Weights of a small GPT-style language model, trained from scratch on English Wikipedia.
Size: 14 layers, width 640, 2 heads of 128, MLP 2560 SwiGLU, 90.6M parameters.
Architecture: RMSNorm before each block, rotary positions, normalized queries and keys.
Each number is 500 + 40 x the weight over its row's rms, rounded and kept within 0 to 999. Layers, rows and columns count from 0. Numbers have three digits each. The size before them is the row's rms in percent of the matrix's.

# q: layer 7 attention query, 256x640, rms 0.246, rows 138-175, columns 0-79
# k: layer 7 attention key, 256x640, rms 0.236, rows 138-175, columns 0-79
q138 092:479513460537567472553435512558553511481557537474525539435533460522516486500471510465549549450507471458511475492543516563563513495532515500556504485452473496512455472501568492535457511437514413511459452515487443507494503500447499530501560507
k138 083:537488459489493569495555547447488485506463521529537445536465531543484459488457469546506534479489536471539485431432430402547475500517502539564511565471611460486406543502494507536472567447482444462515568492552586518650496490533481528418545471
q139 078:545530524452432547533557448531504492552538459518461539508461571520502483509467581470480490508511493490490565522524461465513471483476498504423424547473443489496586519489486558421495477557484483492455429423467470495514547480522434380482583526
k139 094:566454464518559550474503522519489509466492509439483447565574477582535488428493443444537499533512513562511450500588528430527485537533437512445534450572492541447410512488434511565572560556523479474575465542562471519427524460523488498437552495
q140 093:503503469478490516525537477541468488461415581453545474464478396527516529486428519465518594462532473509506517546523556539460559498530522500520465478488444479520449464519492588497532440444495469505527539462520498519513457434456440499474539498
k140 094:511513439570471410503451476478538457498461515470559552509521541491502490565510445592534532530517440429516522462460421492537467557532451479489485525522516479506514522479534474479521470540487436494413496515512552444573519552433462528455492526
q141 092:521588456442521457517519477497491487503491459507532467502534495549549530477501560518476424518506501461563452530449508513461491492506537536548499483490522469490569480512481508502500441588521531544403506538467447505515533487534526484498504511
k141 079:527576538500529437515503526500571467506546510485412547536542503452543466505451535546442498551507461577562570471546535539498463467552477450532460451519495534520470550533523460497614508469596590539486455466642471553417533451493499489518467527
q142 089:507533494532453510485444481456488464509479494517407443452541508525485542517448561430531445548535519467504466562545458549519525537487445438467444521429549455499503500526452524539496512505470501487471528454565539544452495484497500519441535545
k142 095:510531526519495536573518431486537460455474550478586423557497472491541517546456387493517514486522478544517573521458468507433527536490459529521499481492485489470487449520503497516449467503435581491507474614542554434563477556531442509430534520
q143 103:524425568510458477494516528525411538471495558525559488515524532514478544487485535566424542515498538535473494452485516525523548509484483449453545439469531533545576534505462553557459470504478432533444529509435578481553481474526506501496544459
k143 094:459565489498546445491575519538482483485498422472478534540513504463502537460437458462489483445513490517513606543517586554488451547488463491541483523521428596447505515528492461458544495554542473521541586554473449494526546482477560536529555509
q144 091:533519514538500492504497460548558490448486494463518404435541463557498562452492524441547455465479434463509467540518512476436515404456478498465505561529491513469471449449507544440468518470449510460422513549554585516519457487496433520458471495
k144 090:543529488610530466507531530468532585517494574523549523555528476486439441525556493493524527484539507537523468519527459513458516490510473520548541445533470514419404488505522405547494462443499487474537482434431554513537428469448513467452501486
q145 085:501500508469512498489556518488522557491457468467516554517472558546524456472484515513453437551519496406494489511543470408496532486445408507466544432550462443497503479426503463482537572606470508535442498507524458513506481492502431519504517585
k145 087:480493494534510487498474535541450572560468512461521461543418545505467470492486483497456499464397477472425383501444522523489513484481473501433486483455530483483484492475465473503465477438518514475485473497493476407483493441487470546448532503
q146 091:514473470625526470485464411541507477544455524504450440494502477502559501539442452504456539526529536447506532518484443598520573575408484496470590522551442511467490458438496508531505557507493486514485544515563524526499470473446459610508517532
k146 098:494522502495546511492496454487437459518507424513460513487507476562490477469471478480532447450529502478486508516552488532551536470507472482487532542506472567526557489559376493515436606524513537444468511488452483488522503523514533509560541477
q147 094:530542502528534477527491509454463457480571498585481457540516467476580505507403475472591502451538475539523495479428541498443513460461496478550447519546508501521488478515467435550475532409531550448528568545476540527583504487432465519514405526
k147 092:448584524511393461463530487492506508477414479447509507493600491497529506629509478514503506432471461466468475492529440503522522509450501451488458464449474491486469495477449496520511475485435524553513435482543396569458505520504537520523558523
q148 090:487495501522493475528475466491544504506493603446465495473437410476538515504504494554540471517500467535434533510411542486456544560522481521516412528562550542468475487522525479575484503512503580471480491504435527432557483416458550506448497486
k148 095:499464485523548508519514465550528487495558526502498531416483455506462547537556565610516508436536395431442476568509432522457465489565557476504515471528505522548483458477521490504484498518478467564437506478466527479580515591443516523569518511
q149 084:572545508564525448550507463436490538480515517563555560432507454486471536476526435527519559473473497487466529498482536525552541471447570537587544547520516542529528490482504463453501529506473497459518502432506499480556505501432501575550441471
k149 076:432473444509479548487465493476522542538473497508531491473507442565543487434536512475555482458557449549445452476461467491539486609466510524432465565554493523462496524574495493492428544462563426480551515556419487416506464539496471489445485425
q150 091:509484502477536447482508551580474551387522531497392557535491504525506476522563439462446539525441516487499480497546506567524529414407514486546471474445459420517504483509473506443524506517510486446474474509502505419483459492446433475554525520
k150 088:507546449542507528444445501465534460589493521578513496396535479545489535497559480515507438452533512579495454511448507484520590503464510453550474479501560480490503558526523518518545524517500587505570442527479633530598543470477461486424471427
q151 087:499523457489517494513551489492531525484532561477493477494401516489478444501473492469606500428541501492466477516510490455535458440527483484461509550576476455571532488575466452473536569504502668536539484436496440477496513458452516493544558486
k151 091:473519510475498509499502556476472481469449555516469449502549551520474567448454509562540561505486531464508550501499497507467570437521473491474437472414506478544465533511553502471511518509524537483542490539500546433543516498549535536466537533
q152 097:506493470471492489493488439457479501414504462476420525469541501525491513537591466521539502496517532499554522562556513550544443435434466466475573429506435442579531510501495511446530503471467542472496494526490498485489498468417495510510458517
k152 098:469529461492478486561501433490529484487471583462559536491447520413505514570524526531488440480510500471543457494474522547536467449523520498546481512480448469469536457457502501476512527493541520464531496505507426489464513620512536497500469428
q153 083:525489492469498489457539538480463476461475446495437495511444456514491554517512464519493481548465542500489482505427489427559495445497544506468643532471494501476528476565570508489528454503524467464519530503477581488542442553494523448496503492
k153 075:507461540536511545547488481424500514460496528477618546460517432487455521515399515488539506435474509558502543522531477606508540541540436491522514600536516503482479487507445449460497482473434449459427490443480592437507513556450582557469518446
q154 103:505565591418548499482435508457475495487459400476461456497579598561470489564490450484442502520448517501497518515555493430483528465585480467508467480459536579495515542540485489478515498494481558527530428503469436497460450460534500488538569460
k154 107:521486492481480459505466499554513512486512474468517428551513531480459484475517521504506534534509520562425553488519534502485471538447506470434514531521519435509527506474527472532488512442419570477508591497542474548592459403500496497555516497
q155 093:475487571547517418474530516547571564512516513405524539509509540467477407411543538474527507510515513500489494506481448520472503489481446496523519402473503537512465449474533492468482551428519553492514473428498499497456540520567549452414530514
k155 098:524487368523513503453447553476487507489399517504487480439528531485521475516555515596570504423516474557510483502399505476460465549520512510554463554488566539493550498557481500510460450514467566609483513570469580512556521520515499486439408510
q156 086:549565474442447519492506498471518483526563452432545491557452463495502487494483450517497448550479445460447509556541462462504444480581481482510573574437481474404487508507445510489554466502467477549549499508520438508466549435545484456443516539
k156 107:463452593506546575441491505574552465503519534588555417508505567517434535474458569452539530577487487494510505493484419433492438563500587520540472500523546492480521517509481520540466515468419544520534534530515452508501467470467494568520557517
q157 091:531464496505535435467503555369544517487479465480521483411557476476471504533460498476536587542508568539526513497575563558527473535449492538515527479459453505495551522463479563495504503463516444493445461481498538521558435561487473485483504501
k157 077:504501510432518594610479543530426487508509504568550462619519470515531522529520452497508593519495401531519479409431477475615508504444495455531455518489616555509451456492464462566434489503513508504568487465509502560531513401567519570470519463
q158 097:463441450493567470540420514527414452510516539520437478453495579456423506514491433517458510509553518506501564509505473504497511624602596480499512481465456458526491500457511537548457479494472470480507558483484503428485507501436481479562497507
k158 100:488560449501522462438481529500503496399476492471595493524411557520574459521418411459552528491499478526465466494534519485527486440528493521528486420549502552523507496462488531507497589461492518505498461475587452542510428480582512512502517518
q159 088:492511443485518539457431522501485463493552485476467464470486525495469506456510465498467501562506445525442506492431491453546485459480523439487444534525524507482457465516524531468492517517455462469511517462405497500484437529482440521472474573
k159 085:516499555548560482524496500470466504478533482533502565542493395481485428501493568459527531524486507523526539501522497462527418571553486509562554565446519573472559525479486477567494424501474463531494591487447561495439450444468514487512482426
q160 093:533421493469484484542446480471503549504462521490490435501510401567505516545550476457556422441484496523455514518476499470561502484560472515464541417473474530514478533551505456511475448484435519496499524500445460429442470493462513576454555468
k160 097:447520516494549551549509555479513528492499460514511497477513574480384457468448542485497496470489470523508455517474616539440519418511514459501358545410513529523541433542504554509545555545418574477507542477519503523477496442512499468545541490
q161 089:535473518482439491388549505494564475451468580402498557447492551538532482475535543452512515530499496480403561494552434508546531466566526528480528483537470505520491519507459513434550439506517453481486521541557397468520517463486534442449520496
k161 093:496475516514523491493450475465467548462439429565506410534475485525486422518496527560516502477554530612514520540471462483487488476491498491497507435467450571528467480482604510439514555447607578554500535474494520436529472507427461450444450564
q162 092:470493519517468574539518482532452510444552517482507419551499505542537531481493482442607450502472438495464521503497475496511430414479528492485423582504516493552521438527478514567524531524479610582595504494516493535523455484548476504526536514
k162 095:554480426561564445405535465518566545535511485432535544451452544521497496508576502471478513504551494512515472444508413505509522503482500499474541440493549511491437576491474430458492534479471424459509499529461496430474526512487504489478558403
q163 099:460470562563501499501519432527492568514552545485519579477494542534534530449507422521474535499512589481518486418519475509517535502475506491456510557563572557484406488465538521571499464508520495509504478519534486495519472554426493451524529467
k163 100:537516424454431568470490589449480470515530519479507504462525533479456487516457531527489451468500573449450471521513574451472509532511446512540496508392558441507506507403514474459523543496482574525535504502411476527454495482504530485471499491
q164 099:540463468539442517503507460532526435448508553465491523494486517468407450452502548515486481538487500465497491507557459540373524523482500501494527515585530429494397441469466520458539434526481453502606543509567498509444562445536496583515473505
k164 099:521519489547495506432506521477531586546506529425492535451533499467537497473526478466455490441526486507580523478478473518535477457523501462578508471563459578453516531483543517465435537530440467525473546487484470495542491509504490514471480456
q165 098:533481510441462521508469503470531500425559489521481517525522573501464426459460559521542456495545507469493476566506496462437511517583502535506504434514453455481500562473522537524525477540466443513568553594506486530507516471463579466506533484
k165 104:461513477449456474511461513499486559493529493528515537488487523488551521575485488465549437542477501447466470522466521518497481501594385497519550575428465489474531493556506450401544487497476402544519430453523475471513398564457485487500518499
q166 107:490482428545502431500549484515506526542480501432527500470504486494466519469502496491510505527444521488540526498475437535477426500488544424472499503491455506418464463527497441502553511482464492562447460505485536441475568460568429530419485460
k166 107:487467510527479529486493467523529568479430461527422503471564486446483522548450519543479541438508420471523410479474522513522451542431552490514517459475528534553503472522520516425480540571527598538518487612536536529606492522525490495548417536
q167 098:468458538515459489507500471471547538501540465524500649510443499552511524518533609564466511511540487533540499542535502477449522531522558555474553477462573501614511480466455481518499554492500426411480531469542545490424464548512513526498551439
k167 097:478480450471500464523497440509482452473442532425537499474507491511481481483499518551559509475447514503420562548547465470444462471449457511492528580455510484482582456578519517493527503485500562515533483459472461485535518498544564489474451494
q168 096:489482444562501479495448511552561534497476546403478549467481481485454484527480583475454511575517548535456548520544523567533517565537450568448559487455494483448503518575463516449504481491503507462474491521466539513510466450457494469471493564
k168 106:421583511485527468490558535556506513465425469570477499548467485508436486415471487448422479481506443483514561496468461488466580495466514543515529529478487476524480472507498541460481455433506539449462485495592508479521480497546509530497491552
q169 102:479567487505514436496437477518533507513477543504431498535523487521470523463496494448551598444517527521483462488587454498521435523525543505501514436531527454505432479540568465538460483500511563416483525459519521606555470491499478517591537516
k169 109:464472475492484484558526535490518553434578457538528458445566547460558507520506500520520420446467403510524521458518466469473452484556535530487473468534517417467482554469463513526511433519434538518465485506618463485512455488498560448413470453
q170 094:470520470504436476497458503525494540505591470489450444520466626543480566421510494442517445512490462502476515494503498500524488516521468439525443508511419479498509531531526514500512488500473540537507422539534437517502549461485444478529533498
k170 120:583502510443472577496450492519497494499521488483553479488488478470506488410540444457438501466538505597461499506504496452469487525495459483517466495459477512491516515502494574529508474535473430453477501527420526448467515485562496492439510400
q171 100:483477553475509529531481446588503414438445448433539477444481511468515485448462479572594486473474428489563499489474533516505540439517502493501440510457514465493463585491469514489593553482455517495584602539548418438465500507565506509491491573
k171 097:523476454528465451510463479473534446467523575550544531493456471485503551556559486473505507537567473488467428520479503427443451494531478488425465466488507451465488551530527497482514437450514441513490517500536457507468527487531472511466537515
q172 109:478512508511492510549468497453506455506516502454485473549466567520484535482529532501529464463509524447505443522455588453425467427472460501539482559456512464500506486470389505458481510544577534495565460506452501483449524482494568576500498465
k172 111:452480515522556488494548489515498461521527457518488520504512568518560462531497504509466459510454470476506582486498529554492543553328578546551576478510477537469559457521553533480522517473462487481540507485568466493528523557484521475523465539
q173 104:492473518545455480528460470467435508504482453499446496516443515487527535520484535544458520528481536547564468459494457485529555511553502513491487510550532483511563489500572475478480565581509526517467574524542503455544493507537495501470496494
k173 118:517414495441527534471498523451571424597530483560519495494555522511554497439518496467535504566491512468544498578491479470439500485578419501411598488551495566522512501490448448527499505530452454507489496542502496495484435509490524481500516453
q174 111:491553583470522517545533508487542472497490534470500525480469465427550506479462430534526448464548466543417427477405438506519509445480552478509477471524454508541495511568542506505515542459509534531506515481539471454597485518519435468454493448
k174 104:467541505571492515470561455517522550477523540546567474477463464432400567479471423458501481536461443500537534449455421481550487448474426471471493513496461488575570519457494483501493568463579568420530398470544511561500506564531514470480516541
q175 106:500482497611505472530532474517503551537548485513580493551460458459530480540487436534481559522499443462547517480461574509539482556432526512522499499481504501587486583544521542507500514510505455482469510476487457550552471547499460507501500536
k175 118:462426426544453468477489517570466525508498480527417527488474539521468531527520512532516542568529534495472515451544455486463488530490528502541501456538459516550517538501527538496538459516463544535506528466526494534519478524395534549517512524